{"n_kv_head": 1, "activation": "squared_relu", "norm_eps": 1e-05, "tie_embeddings": false, "beta1": 0.9, "schedule": "wsd", "decay_shape": "linear", "final_lr_fraction": 0.02, "steps": 7444, "dataset": "wikipedia_en"}
Each number is 128 + 32 x the weight over its row's rms, rounded and kept within 0 to 255. Layers, rows and columns count from 0. Numbers have three digits each. The size before them is the row's rms in percent of the matrix's.

# layer 7 MLP down (transposed), 3584x448, rms 0.0577, rows 32-138, columns 192-255
104:118100163142153134085086126129118098142206158151200139133108117104136104130140127160133142057112190130130227143094124172129113138128153169138145118142140188097156130147185127073088093072170117
094:123179112102078125135192132177077112148181104098144168117108102153169131108127091174145154107155139131117099110126106165068119115112147125131161103076124113171145105153129177126109114116109095
090:147150161174110132099146112134135134100161137143111116141106104144215082094156174117057086097106133106111041189130109093109076098168086157087177203103139146146122129111126153131154151100163134
112:102084141158164239127188078148141108123098199105140119153128126139108118122135119153128117075144141173191100150082124117124072119121162134117112156096165146096116120116118111136125139112101099
098:090040175137141155123158150145101113122163160129152090113137105101144127121116213139058109164144115150183133155103107148104113186092095130082095076123132128096081179063123112098148092131152164
102:079159118149101156184099163095170180141140187091116152085168138179100133137106144132133127228119153102104097133182138148105204148109143136126114136163166081121159116102059085118098049153090136
106:139159094159067073089138093138088118068161066079159075088123145170145130110145123153135097096099100097090146168171142089066151155085127125079168116166154096101130112116087140175105142115126181
104:111160058147111101105118135138128158087151182151069128114121084136147156184170084128130136095130141129080181178109192140136150110128158150135133111133116125184126143049156155117174195093083119
102:149123137130134143145175139113168138131083131158061195092125084222121174116148132109094057153109216133134109155107047111144153087099048115134122156149108148149142139162137096108165156104094126
110:185161104113137115119131139167148111097101161090123081125122117102092111081115174154088075168139155182145103129140170125156158092131173142062115156132139127144132123113155121104153098132218092
101:147075133160132102188111060133174141085121096114073155154181176113134097083126140127158119111145136165108128146127116135076145116093138121156121133138111162122119130149153158153117106164107137
097:140160093149129113148141166206113075201175065135121144128162149138111169157101108129090169136127124148111137100166126182143140116101117111053118159165138128125099105137147143165142130175153107
096:159126137146099179137170121095144125090081136129112175158050096124108171072107130126098122115114124156085130153174090199105096140075175044122183182121105092097117146103156129124185158114133137
102:129138143136167129164141149082105176141143111111104097132166170139108143063143133157122051124161125085145158143127166203101150133145134110134090077113137153100145116135099145138121087205127122
107:167121101220175105112169116108160116081122148167110108134153138128115192085147150156109129124134113119085154149137129094149138129155102095182147149149109163120119034187177151103098138105140129
111:156127138090134177166139128110114085099199097130115147140081142136147116128104083119103110133153173139159133056153151134147112185185139145139133124121135112116107129124154127139055121110129128
103:149117120111072119134134142188112106147099125112106072143087142105095192146111074097146178144111080142116111123177094134104172160154078110137157157107153167111181130126116072060130100121119197
100:107143200132126116079192163116144140204115143133138135151132087139135102143131107078090105185122147127136129185115145132130108105140126120129134143160145090116094176124144150125082174158184119
118:147146126124156184126148171126157058165183139143140140104133125134134203126115097106149132090109115120134144140133104126136101177119025085131107130136170129147117138093102156132107161085159174
101:148122119120142147143120102135082154179143090071093092080082143165125101093140098154221073154104124091129043162122053123135094132129074122079082125151112173115132146184136162175145156139098064
106:087101113125127131189170087104103151193090135055154199109132109158099143113115074093134154120151163090143111149126220127092144137077103094092155110153131144088118128130127126066140195133137181
103:111159083125091131097096145149157120109130079131148102108123148127165175087157151202087149188097120081108104091104068126150159131176124160134094148131138162080100107153106128102147149113160065
098:169122096121142106136019153123107144137136153144119085115122143087115125179183128127112053161137122098132103143082059199096113126139144160136146087117190113201075128137116080146110121130088130
089:089094137113135124113155175133141122036140137106152129113200151143120152073162104119114175155114150098138092117107066111131116123140139160173164162124129134156060157123086075112144118150132071
098:114189143062169098127082126092133089109147170157155134106177142118140147058143130180123162118141158147121114100133131125086144147129071131127120114166144106146097106101144054118071091149111070
099:197124155102131126134126137161106100176159096114163117156108081121024066164113135128104112120192107124040167165123122137179137142205138108129118139141101092141154138139126143087114081180106100
088:129138095121147087114117180138131125135120188091117126155107117150134127181202118090113178130094126139075050103143102138116080131090163107103126097106127126092143184132065111168176128078110198
097:144071170096115164113063147099158132127135176117069075110111118170143118137112122126132097080107127073115163148115123125085165063163139094114074132191130190109047179123181155137164118095047101
101:126173117190111106172130104107116139103150097105171165099109122107144087174080107174039140160127143171155124107120089127153082155140098125146199132150102159144093094176096142093158153157182141
101:104107177128191130127086134139101135160154157136131143171105175125110208103128160105162126163111148128097141172099166104117161117122136157126151115085188185137105110110138094152125160134173105
108:105120207121136163137142124143097083133119146096158085137102138121058151133173102125147152103161116164148129127078100111136107153123112122186095099101118128177097127153087130180155124128084159
099:110115079122096105109091103086083134102114135090083046133165176140085121166087140129131106100105173075144145045076111153107132098106116150172117132132138088096099167142147099128075128184114197
103:145098141137154173122105123096131124083155172108140122154118182066112130137135093174181174104123176127096159115118143144114100130140143149148141127097163100182115131110053126100135175104153110
096:079132136132136119096107111110118105131132105120140135086092121088140141172146168098079120068154150099163149140085112127105090079123101160059102082080227167089066092102165119066104135080144138
099:099130136131159180125125185148091093145142129118164104144136147137137081140143129118117123093107079154135125097116142131188138150158169104173104165161112133154125198136174082170073117192118182
088:160119153062136137083132111155152129164132165127114094125142103125119143120150086141100108160164199059127051157068120146066157195163155149125106154182116155130158119164114142130147122172137141
100:127075127127134097165164139127131160146130190172094149165100140132098076110119107090123106150134131124117113068151110104119094094098145154154141133155072139176120055061110101150112132162093139
102:193101152107064146147142103131100141131127187096166151151143076147120150079099124149113086142145112169123108150098094138148155145110115149117140120150167107191133079122118140129091108199127108
103:144108108155141165096177078108116140131135154106116060118180078093101106145140153122106175071067161140131154159115093187145125099085071174084196102146164130145123159110138099086148170131128136
098:139142164126049106164139135115129143149163129045103176101176141145085064135111140079146133122127132122127200109136096099168112108167140084147175123146081112203120134097136110106120136104136071
096:153108120150141085091166143113099052138137127078106151131153036122099155110139158102129109155113180206145129113094126115130106118176122120148120093175151115149118123100094134160115109104128135
104:118107115167078116167176150178167146179164138115137125107107106166129146140114115143059172114126084129096114150122132134073116079160126099152098156137092138149189125174177109108151133105109169
084:084076167121099113113171157187161158103131152112041153091092122181137089179151112195158152096153147106148130135129109155089112129160131161093145074110147117142185112127112128112177123081066134
105:084113158117119123107120092090143114112146135084129180158100094173161073113118105205164094150178079096146091122163153128146123138084148152138164142142099161152149145187157158140097128064114106
115:111115157096118170138131126147154105126148092121138081087071102128127129054146094172125139160160106100081114145145162133117152131158176099129115095141122146117160134117146092116118130104079160
105:118094143064148115061084146152103151165134175157126186073124164173147114138061129096130100088154134182087123102110130175102140132178126092089171113127101077076133126107106094086115120129104126
099:145179094176148119128099099171079140113055210105184090155142091180190133111083119082170119052113108163116129181095158149117130155153147044134135119082098083109134118155142169094143144132119102
104:164114164095130134154145114131171086153105109177118189116130093136112146175098138150132104152119137178118116077110186118118158098109082143162132110145138102140127113111182146139161160125099139
093:105166141173176164098152153117116079122103145110106174148108121113127160092164050213111113092142152078061136111126110082093148170125127147162167096142111114158108127105127125181155113172084087
086:135077137117110132138138091105132116175131105109128103146037109114105108174152109128131139143156094098176102082161128077121111139173191142100147128076089032120157127106101157118143164133092153
095:099196159132114098127103108093131136081104170140163076175095107145141155172107202149125141099159173132133143164077184071153108117180149148074093121151115126133117151122085081110128107132148143
086:107121117146122134087170146153144173107101180114102156143115086148044124082137104127157144170190077125070106137144122156099131125144084098114165141180131129157087185152119118145143101185138114
091:124180102129098118171147136079152147148145100122131170165168173135078096131083118113142162139103133114100100129174112133161124158134113099165168099140110094189145130108131114151172141155118134
101:161124085140139151131125101106119133176045133159120076113136097139159146104132124106117098064176067166104072145109132132121166130155170143195164097139113091123171134087120095162127053088147081
105:127077172111151097122115068177119134152148205090077127177142138149067098133179103127129129162109106137153136175125159108099143138120149163092116134148154113140122141109143128144121155114088118
102:152111171122118082101129149163122155174142162159113108166094118105166151117128116102177162167086162145157102100118150120161144158170116077181088085133129143131135146094135130123122106141113157
101:115138122119154112139174149111159139094154157170120107151190130083148228080110105148130168182135177113118064171133144078143107093162143164142087131110119168210127130112095107136089082163126120
097:151129189135031102133128168100132065125109134156142188133092099144091107108132146150126139173141154151141152140109134045120115140110115143180132101094128147151109116128122150101085129082156150
105:130134145133115156132142185110166147118123135160158078141134128138116092112084131141108121144056175106086109104105147147116206226151164097109146144078139131137157181106085076117180111133079162
091:128145130109112102131092106150181135132122144162048118116136111158187112151095063136104108176111156141145151115122117120130151082141183130099103073078130109083102093102087159177182137195165159
099:121119143045144137131167112102044128094119082151080156103178134126123166079105135182158111089166121104142082162087121089123159117066136123094103098164118147082146152096092074130142088119138193
107:168116141106154129120136193132123109078103150118128101138169096109119119202129131117101143120187149098152114153050135131125134152086105084069103063113149106124063159125038081146109150159131072
087:127183094145131140140176122151139098119128228178164125196103143111147145146078129101118138084047178138128162130072133160068062130150077088144127126124107128095077107110131140137169139149072134
095:130160116170103112113102079135106141116171108115117128217167143116129106103155089126206103126114112113112130122122090127141126096137155187094171185119115152190103102141144088075119115150104161
104:126098129073142120091116198139137182158094121178122131193199137108127155058090122158103190082132143119125151138142149150131161131107156161107138071136148073171080108094091103164109122082141153
099:139117159115172149063079145174105118138177151066134124103159148101050095164083117110065110146126111164146065137197112146126113147127101115114145118178111125135151130194113122148118041099153127
110:156161124186140166131163124137103210172084088087153126168114040087142138168194094150081148097150119105165145110120112153093157131169184106122122133173115075130097110128198140142163104097143139
107:079128131041142119104030117099117146104122115139177133124144167122147114095102205209059153113137097158128187094192121104166149181116153131099184095164133094137112086101116129150160089127129137
097:111185165161079093079132119105121161101144178123110133162200088155161099175124143101125142123131175116158168178153091120160128112138148129160108087170138118126118131117110129142132115100023119
094:123133116114087145163119141138101099116093133142113136099098132077145121138153160195140099163123153117109142149111142117130131089100118124127162089152153161074109139115131175140139171141172201
105:178163149159152138083148185035122117056086143145101140136098177117100153117148142153143073107101175186125130177185179159108102082151114145144135091124195159145110075151117181067147168124120107
106:096127155050147137133149099126158117163104148152121163167151181097191158113159082114124138127120166116081104102135096160148093152124132138150101111114151153106144126104122097118120122135126095
106:168124099171119145123092171089130110121127142123106097148168140143179186090148127067112119168140092110140121147141180178108137143109102144127097133185125126173117084141083114113182134024124137
093:111178075039155140082124128097073079151133147066135157135138139071086130100098112107102165114064132112130132173123133129102156209146058120158153133143130147111083110075133049162113145187121106
100:148153176088124099086161134147113172122145151151151092130090101123117124184094116146102137132104176144149125134122127149131146223118073167084138149126159127125078148142135130091120147140110136
101:092087131115151143171097153119117153168160185137125093154075124174096135136151175194098169108136149168160059140078134137060145113136154157154092087152117128137161125078128126151137138128152144
096:174132183120109152179139114062176139064170139120191084109108163158113129160157108068132089129174161142135151139113111130104149123148103094153161118079114141172137094151125125091097127065130124
099:139109114146108090140077110140117132111155131119100140083140135072100132124140133106175109155127087198135112211159174122181094110125145138142139097157105129187173148183130134141119130107092127
101:106159223154133111132159160098142102128098169118123121175083139126129150146157077174113094127189146165154161137126117135118078174132105112103162159116124147143126177098128120136126076082160057
090:140134171103108112128105104138135132132135113091129118133122134197129082147174136082160149100162105188095132139153105180133126128143190115147131131171065117112176044162166109059116151111208109
098:133111134140083126067126103131130103191079145095204136106119095098115148140107130194088170079120105110134180188164090155155120118097159096150099173136152202103146119195121073094148117148153154
099:167163118119163097147131075125115164137166159107132187085172151116116139122112200116172144178095187112115151159133136147156119099177063166189132141142153133140115138109148168115092110108113110
094:136165108116090164122184145093155113088207147128091138146092131151055081119143126112141174118149170168140153101141119125142130164128117143129124137149052108122110146146138123161138116109158141
104:160139152033123098103171104094219115132146091139092123202138208081110106148150166154152128163163123126132147137119150091119163164111168134146100139154171156096084102174149116095122198124157121
104:140118136073100167116099106107176134148157086127166097134134077170185112115169110112094067099138106164122126067111141108150096077166137123158155106164125128074068145160094134133167220126123183
107:070163117156078152184138125083100128151134115098082059160053113090132159180125070113162131135123124160127135096153118083118166123152107101117103113126087112135166149144177112128098108110193070
098:122168148125102127149160114137163123144150155155127158114204111111123139073118123116104091127160138143165143073146090104072136122104133150181125195131138133116116123125114148044167133100116119
097:116131179165139119171098124142151084087108162071117070092086131162108148133130119098131134144137133141190162111152093142127075142154115123085120137109167156129103124108127151086103132123176105
104:125113109186159117148144188166125139104132106135110152105140172118096114189110174124177178136144121171172133129159153096089131152161110108123150149222099099143113139145106116143098108122177142
095:142139119163108107095148143164076088167084133109144135082123137143083173188135134107152185129175099113118107162148144110142157138081112128105126146111065088152096140199132120121097151148118152
109:154169106122150145096081092083143112134118138136120144101106096107089057153097118168127150194191126114101204118117115099126139154139129173156038132178148177147096147085139109101102065095142101
100:192157065085150094105158114116160099149107123139123131126130159083137119118118115148135163136165129101118131158138175082146073079196123147136104124136145157127148060148133069108070081157144108
100:125147137078144116161066133169157118100162160132082082139169152103079135095106153172122155034130146189107243095101132123088099164109112090105133105120134105199084120056140111168128098110116089
099:168156190145154077135120158088102124153146150168170145135167105139118112101088097176122122162175136132122173083137136078100125111117166133108176142127167149153131102166111132159082134115145213
107:071094143099129122101084154129152136194088093134121156101133127081084099147121175129089153117129064122123051118116151082109149113169160081125119131156110062173113107156086165126134113177176133
094:142093124103152134081072099143074134128107140131146143134132157119083167140127114131103131157112136113172106116130115138143108109130136112183087166140115116164131046147114127175067147151158130
099:113069116106120148166130163166136077151097088172090084119141083139066134132139090206108110100114093099147117125086085147117159148097155151122162135091062193110156143103081123095133119140126131
098:098144215140154142152095092102118086156116188192119127138075125139115134168169126128164077096136146117126125119164048132155109142122151148157098162089174166112134144205037064171160170133147104
098:149107107118061119155076079173143168126119161118130131154039113187130107137152128161142135136107124115099066150129138130089116134077168144092079172118136134097216060143086158108160154120143067
109:151183140132139079126129092173152140150119129176119172109161154067131121103069148132139144120113110131153113184110164159139136132171108089104128130141122063132080130143148079155143103113111114
093:093133163215137163132146113180188120118097137106140108162165103106125149087134078075084139154124166101116141137182189073144061083119074151120130090137155149120140113118126134104150108116154080
102:112131122103124101108103092138126157178149180177144112102137110116153099058151165092135080163138156111155164111078139083129100080135189131100151135136170144084081140128158157115126145135125160
092:233107138125146200105143104125134072144158146159085156176103137135117094110175111144191132059130160133169067134154100097159139078184115092165169131120164099076097123135117163131071083099152090
093:063171119159160150173161112108123038152147145116130160106125229156097126093141205166096146136176122158125134139118109129114133137155145192167183099097068167122140101143161136132070124110100197
102:112056195124117157081143151150121147102140105142107096113061143135145153156161095128125176132121136018138146129104116137101112142157171135181082128144116162127141128144060088131088147171099195
100:117102103143069155118156135158094148100102089110194152124147076118121085188134105127142112086118112156072101170136169115144173182127108137192084106163089094131146136108146102114109136123125088
090:124167125083163087117112120058114119167186129166128155175175078109123164083131132070145129165147135081137148089187167127127110082066183110140087112125144148137168120093153167152166083137136130
# layer 7 MLP up, 3584x448, rms 0.063, rows 33-139, columns 192-255
093:139149113151148096158099154093131160158154147138129111152184145092173118173138173108152114160096081121085139142138081113144128109091060156113066088185113094097111133103131125077153222131185099
086:096119183145164088122070190123121142108135148145114112119189152127121130142123146148149148130122144165166090129154108148158110133110078152139141188120146120125115121126140118092142106090121120
113:159132127103144122121061150119103155132127139097127128091108114126130141128080093110125161178149118139097150075059150145174167109098104123169093111179108151110118137088152122150125128146111164
100:077132237102096082128129128083089166131148129103173122187121139101083150139153157134106121170159144158100077083117124124202115105077106095132127111060119129111105137124069121206084123172102119
103:114155112133154125157148122099101112174115139141127093182111136142100059138051131108134146085094113117159129145086158126162096135141136085129133129164120077143137118130121100143155123149143094
102:132140184148131121183115161129103128106156118101153170096116128114133152119136133055111104124173160179067126155156103142141152132093132090202115154118087062120126101178106163146165141136129058
106:093142212159102144178101101138133130123149133077143073115103143118138167122091122146151116134144173110177171145121133086155154155113110096150091164165151134155166146197131162159155116154116137
103:115146120138090099154090109101079138134131141073140115185109132129190133114121109142133131099176176156146141110152099087148141121124154127189100155110149153126087152180135148097155149186131164
112:092180089131136161125164149101117216169148180099120121188146106179152156196129107123138175132132095129152103101142152104195125145116113118125039168132126112121138136133072122129099148147111117
104:089216111131146046137134086180116149138163163107145159108115119089193136132162129148168149137165108112120119075175121082146088124065143108137132106161121191122143116149146142139151163152186089
096:123139160129132107117148143082128122125165155061140175120135158088145059126093140160154055063123174160123153116124102131190103157144147111123082116114086130106090097155097120141153080137107090
093:162138182148123146118116132070126172183122132097161114100098166090125057109136091072176139137142129163165151158051103114134162160171091139163149118103130138170162115125141113136120102109149102
101:109155097114152116094141190109166114097167159157118166068169146100162138138080086100079145176158111114129095152133130137156114093154146113162083132082114113117116112151107137137138126164128090
108:117126150117192074090120098158116095103086150129138133174145149135170134102090193129168100062163142191121136114182128119101120105118144085129121125167130134135096101160111183108114165107143116
113:120123079141134100126130135127066091125160143105128148153182158153164119156096139096094075118135162113143166077173164090203126114128080063162137135134100049114146089187114183138074142142149162
106:159172085108069082180080067130093127116143138127105125219127118057145183084135124135126104085131151178120151150176116123127141110108077120162143126137093139141122092150101135054123118187169167
099:065124087150114137173153140160087162182099136121172174139151123095177157109126095100087118155143142122087103184092106134116105151081151091172101153170108125112093140171161148119143133176190141
123:118119110138099049181090135079181149105123148128159137153073124096143155085091117063178149096158154185125107150161153136148106099049102065131061132118173114116114118076145194176128168143178097
096:106134137130157167089118153068147094098141141107145140113154141138127116153117154058078061157143161202132136160183171136117126103124167076172184137197123097147100087135127116069124089118120119
113:149172142146094139152177135091147151213139132054137135131060121113151152102108145147131100135136104122169128116122179076121036100092142141178162098153096126101081117079086106137126139137161113
104:122138101147117089213142126150146152092092130104150154111116063132150118130100110047152091117165185185146141180135207115175102126101139123138165148187102109135069134156143130142095130154126131
094:051199144125160052161149142137158127129106120156135054078178139121177157117107104105174225117096170141168083096123102089141119201099128067116159119105133107097136105173118155082101151067177146
088:051159101107124129102143111106084114128155125095143164163144107043120131120148124149149117107133129181131114139145107139146068159142138121099122171158125126063127116158139152096097143148152138
097:143144094162152044176113132150123100115183126129125156093093139150204089134119144141130155176179147146168105126093185142181097117171070103092094131108141143120057162104082160101103199127122200
098:132143112119118077106130189080123151101117149162154104101142155132160118160120145088185113113096165149168122088103117090203161128106140084121103131090189086110127131102133166123140116144098105
091:118112185153153101119170090102125155149129116147186085088084157108137086132156170104162113105115181159136129072179140096155120138068160120153174066112136118127114102169115117085124129110110184
095:134153108164179113127140145123087101054172141117113160157066078073167137174121137149121157115185141147133108091083127111107152127141106116133150178103150091120117140145124181093167139148206139
102:105124124097136135149132124151110142118087162151131057120132117142192067177125118061103133156167146162087110122062109081132098128161116068132104137097175129051125147188140205136146126094174101
104:118147108170165107146090122155189128185153125071161095105100140142133120143092098058104137083142150114208159106091110067154176186133086129103129169161159087089160090148076125119113105063182136
104:078171189115129089117165150098148133104094105053134139075127134065122068106128098072176180144147082163106133137127165169165175106088105167155100108128079083087101096113091121157105135134151142
104:076120192121171087147133144168098104169085151110118132165113088128151116143150137078153122119110156095093113135151178086092088131109083131166116118145103166057150122125133106125102135149133131
103:137200162131149138131146117063166133117115145149195156111102076110102118157132071086101169138215087129150087166155125113098097156073106091204148110118155105121118120157111157092107173151092083
097:139201102133152104167142138164104184159162125113102141090089109180122100097134110133112132157094136150106114102150074135169126179126158123126134083141112131161094165138125129142107152132133128
098:102210125117146129136145128108082130152152199087116118208109173117137100126068067103111175119126134123119118086088125122092091172166099095089117098119116094088191188134103194137130218111124139
089:124189143152189143129133093138080114161145173111197106185129129060152140190104082124172133149143125172126176172135080132136147175057139115175152079123210111203122144150123122117095134099141082
099:152134185193089089150134107134175155148133122068136113151160152109158110147143133095182117130123111164124117113098124089161079149129134069113150125106087160130156106170147126167109152093124112
101:086126175124135141147109167087060202107091140117131119151166089126134196098096145135121104107129191151174156050124093089138104118124188126119139099123139136083099098106089162141184181147098081
103:128196157144140130158127156075152109128105159086095165163131106111141109096149148118132068152199104175081127179156124123119091160180136173123097157134098162164228099168135140101121115121140107
100:113109130144091132177117145101110134160135143100136109140084120121124098155153131106207143111137143202128072110166110096146084133118096109135063112174074088130130157152103145157142105066097136
095:101077128146125126123121146159095128172113128164133078120149173146117145111110159171118157130137110121094104127104166101183156093101129114147157124135132126127117129183132170140123165081088108
101:144088153155151102070089154108186137201125119109130150156161133114141133097093155102171061146126140198105131132162166124150065182151183106094137156130085100153126171140148167189105129157126066
083:154136146117160131179131179144077087128109137143104184169083173095137139158139142208145135126142163146195079093144157088190053082114174146162142160123146127070134112083107140097084141125124144
107:106153163114100127145152073076118189141133181152139163103128155088103108153111123126131106080076150123105142148123125099113130129198115109146110132207125084073109129130085113116114124098155166
119:092140101161141129180130071112175123194127099105183154102099183123133128088131140137105171160115176121167173121091137106123151126114092134120142123114095152139074077052112116164125089146136127
105:080167131113155114158053133119091180154114129141111151143109085126216180090091153119082155153177110127109160164128131186140139078100070070151116082123123129100097126126187162087115177162163163
101:133213142162132152101118080148101141126171126117181144144091166127137153103091128121124133146115171139159112105072145068123141158122095109149143096137169093145127088075104132114054094121140141
102:107117160131184120141142133125128121111118135133154151139114160120152123158114136078172114153183124181130112111157131172200115092099171095186109111143099109162122092178158188122113107139088089
090:089149165119137126059061163119144115135141133123121134148096128039143123186120143116129090185168153153114124143127113069151115140141154154151108158119079161123140117125129109116121100096129145
091:104136133139186155130121137097154152159179156118099121107169142117111112122160085098109121091143136175079082192121115120148138104033149147136076127177137181084117099159125150080094131168141111
091:103123147136140152148136088160133133087128126101199148153164103115152105100123151161179133142120112113212113089116112087168125118162084115122105152133152065133146140167138117166126129069171199
086:144109126186180074137062122091150149143136143129175127177093139097109089158111134072196127061107178091147122114089105153082086060164156112122110159126152108117179144182083086110078133107155124
089:068132143109144079049166131142082162128099156083183167123089130066127128144104107075132162110127190124148120121120076128194111129139126126097111144089168047137101159202144205150108148089173116
103:156147160179134145096098128113158166205151135112169138068091094147157181152121137129127143164101140161146100186107163106126119150114070061107152137120169079137131150139119110080040166125150122
108:117131201152200124098108135117119144145145126110174114115097136147132102157107099107122067142127173165170129134142129082130115089121149090178088097122099136128202132103121152090179128052151106
102:136119125129150122135187126150054071172173142115179167107160117167111096118098133167098137132125106105197062124107147125150143171142177111091160145140145141141138157160121117097113077130121118
104:091147164150093109167153129133156160104165137051158100121137129124131149147098103127140169160170126088075134170151133050158115199142100121110142153122121202136127109108187110157118138091165065
095:120144108155165119150148104106085158105126151138148148103194146172198179146103131161081052124139161145144156081142114123181119097127142092139110185131141101140169117104175141104131157130183121
103:127114158145121099095114151084119111163135151158115198127106115095173176148118072110130118095116106123145093172166124059146137151111129071194116155117174114093157119123132119166082152098128096
091:151121148147134157148087101151148097136131152102071122062193111139114108171157131174178110145129158082066094069143109143118146138111184136156098136122180142109105177176131120165167120110131136
098:106135044171173109133089137125063176110106151071149141125116182119177141148117113127106119092182092108159121139122142128169142129153144065106065102162184130147087091111186103143152128105159098
112:095124119164118109090138149089065193137175134125121131175112138139132117081093095148094144126164156151077152162153139120193143165087152076160183144138126137165105221120172150155127127144134119
085:090146095091180126158146089139075131121086164088115135157112116086132160169146116167155105098122109149119079148072128167157107197114119141152136156144152217108136083166155141119108098140165027
091:132146148149148139098082105128106173126132148060135193133106125100138131165132130146141147091178136153156115093086131123127122080062191104096097118124134113055106098154093179177132114169085129
104:103138122177128104121112100153100187071147164111108201116143144106121069124105105101142092112180163148159112182150170139187101169075088122130125150126097155127141140122072171122127099145095063
101:082129088110153179125082160140138118168145135092085130099218097113162156144124103102132148156130102082152128095122168076132112106153175131123173123134181130121095182138131107155102183128118176
109:134077095135114081144095156128130109101164157152099124148130175098133153112067136097154093115134153094141146133133142063154147143112196088166115160100129094149160131167088153129092133197128128
107:138131093151168125175062067134112137169131112057150115119096118084166144117105155102107102131142119062202133140076096114151058170124087128099084079138123122124122151192141152182156105125168153
098:104166129132148150115131101133042116154137147167158130102144127112118104157099078083110089127123128100128113087114106142121103164139143126128126097151120090136105143123163176141103114126149119
094:167154087148122130141180078095079188135166179123168170147106160137129139093131112130135177133128124165142087129203142131158090173103152120213151159163106100127102050086081175157089109171090130
104:086130187099128147121144149138128193122145207111136126105095154125159088115069126101136119139162150063092125118171139085139128132108159058136104148122139095132099092164082129108125079025096097
108:127149169151165145095135079129134176145113154137120135093154131050129201141131140153141118137125214093176129120100110142103126164157071147144104035101141119091135171075157117109087188118121110
105:162129136165123077122078104183160188125148146130141183087086143151161106091145127126101140162141173142124178079095123144102130127159125093191106112152171104175141120203143195115176177066108101
096:092144116107153071133109140141092152154100114074133084129124122112139137223099086118163151105120141085127126125106130117112154066130178139100105186123169132113131104126145177100121142154165101
096:092104174120064125051136062099037081134132103115123152182125194102160088127092119120155137104174154174139093113140141176120109122116180118124133168147134121105134108091134178113116094120127114
104:092140163117098159176164114110147120162174150150140146180139113104144097156141129135159139131132173085155115097088144113158103089157130141142146107148122098082111106177122123111090185120079139
098:123165124143188068082141139123087107118137134119160122141116155081119144138164149102155110125108110239157105140152152109108118133113118136150138119164135111125176146091151168174091094134129117
100:107101116144153176153136076085107118123133155123107140103093147094164108170103101096097110145156149082160163080156105118136062142132131092222095121190142103171148197178102141117149151092171122
101:113099123172134112104123109096133132108086156075204179106138146128161210169051086083125123161134145112107080141079130114106145164061093084117112117119141068093122120186157107150138152134138156
094:096076133167133137109123126077093148151149143150098114186088120106104184088103110164142148146177164077129106081143186116109129119093117120130077199090200088156194117070094141106161112139123102
097:139103086156123101113159139132125109099067157063113130129119162158136148163060135096124093104231089145104155105149099156123083120122170118135112135103053086111161111193109176117094094127197098
097:111153065103138129140123094163124139106088151119154134150140084161171139155105086124126142093120139107104151125119103073132124138113128157100157140118093097131172206177122114151114138123190072
092:060171054125153138109126167148134113128170131072115106068198150094147158089094091097146160170180130128163171174152186096135136145158101094113082116152152113108088181159115099172162143104121170
103:105114127079159123148119152136105062092130114081177135110171140074143123137121104153129162107101145098093142133128182095167144112145145165122100114102148157142182093168169132114086112147183162
105:150232123158117146127119160109128099054098140097110141138121125085163204198120148070145126128138098139080086089161128121085146166131111085165080071091120027084098158127133130084161185196126174
108:134146136142148069072148145115118126145119163147159160126101109153133122158080135161093133108084146105146103096094100116181128141099123091143077122117144069067120075135134140145130164121125061
096:095114124138149111119139108084094112185076138048218109097151163159103144161122155121173148139115124139159128151112134148173113112170125119109093107118101124059199130136154087176048102163103121
094:162104161105092158136126133117153158195094130098081153071111109138136137116118107142090150131123124156101125195108135154074134175136208109158119184149146111165100105135122096164120135144123105
101:084146153157173196100131137155116140143072131099135140105123157092109143158138132068138133143099184139137143097108105131187059131164127109145055140069172123111134140091168118121148108163177101
098:157136100098121086085166095077070139106106115102144122171122132147183083135147165127150106131224110141139067075173153147177088106113185108193109113116202086144118078131147177151116120087133109
109:098143095152138112125149079074086095110153197114151157191123142120121172146111094096149101172117151139117140167179148132128182120086171083159122145154158115100145095177116082143091069100122140
098:133134128146106081185161053095205209151112122137094105112098126115152091175147131095105174119171159202110081124138120048124104084127096106131126137157127129142102092130113175137182156101157119
102:161138117138111149147104096117071166167118148100137158117130143103171152145081100159153121136137142114157025142094116119175118213129114068161115135147114132140090120160157110104163133085130129
101:079118080116098181117125163137102146102160142074248098082127133113186098071134126107109111074142118095143133100122132131153148136109151137140088162121181119100147081162087110075068064112111124
112:124158179114135111166157131127045122107163155137147161155138125101128175102093109130126207152117125129131120168103160096138134110152113120200142139189136161125175123166203155152123115125132130
095:116104137161141045132146140129127110189157153096130167125160116164140134164085146106135101162157137116153114165155158143110131128123174101176097075091090061116184077188075125073157201107194106
098:136152141147137105098137099132103123180094216124113055089117120139159123103169124151151088077133164141111067126051152104122126167119149089156125165121081155088134145090110162062079157122143145
098:110160104195150167144132114126152100107152138126123174121161136070147124116122118123124131066147119124126124113128136138153087110133061140136091103163126122092085106136137159075105078142139170
096:086119102147089106098096157164164149126141160061146105144133143104134094096133130121182121140159167092137135141130099101131084140087227127162107132107132132077131152176101146120145101103128105
112:124123113157097184161144159073111161146132169137065187163164088128153119125125131177151125154176137190095112102107101114184135139125142137138147173169079164048203171110103194125148134101164090
093:168157103121157057154048120084108150155193170156152119110111135082121133177109165093178109148176135150142148051115154140144116174111167156090112162127105134143126096101145185100123140134111154
101:095097155145142149174140132067172144140108154106113131073110158092139147190123122083132167128106133160149123133135187109137139157092134115086158088169113151102099123124107189117139112094144105
087:169140092163102096140127140154127148093135190135124113152121167095143103091147061113116130123141136085160089143096110099174119114164095083110129113092119150126112136133116193045078123089097165
096:118108140142168138120138092064171089155155149116116091148125145122152121140122139168185103115179148123100079107187185096110149139053091144137154109180120079099131116166118096051094115200087094
102:183233148166101137078178162165171105126134140127172149075167152042092164140113147103177150111121092140097120152109156145150096135135181089155113168158155116150113115188000125151081115112133136
099:091136101157139086196168158128098161117144178164169117131128207134110172167101127140122123170104146133171165080024092126167048118115114106101132136111093120102118155090121199177153137094120127
089:132115179203117121127111141139101158127102134158142170103092122120111190163159135173131134135144161118178126083110089134129127095121168096083146112089120142141097134177101085164114149048126183
089:061093157149125145124100077104163169161162140116162160156072106116163112103086154177100120087151097124119106165158119095106128197049132052141082190136151104152138146170109123115090140114098122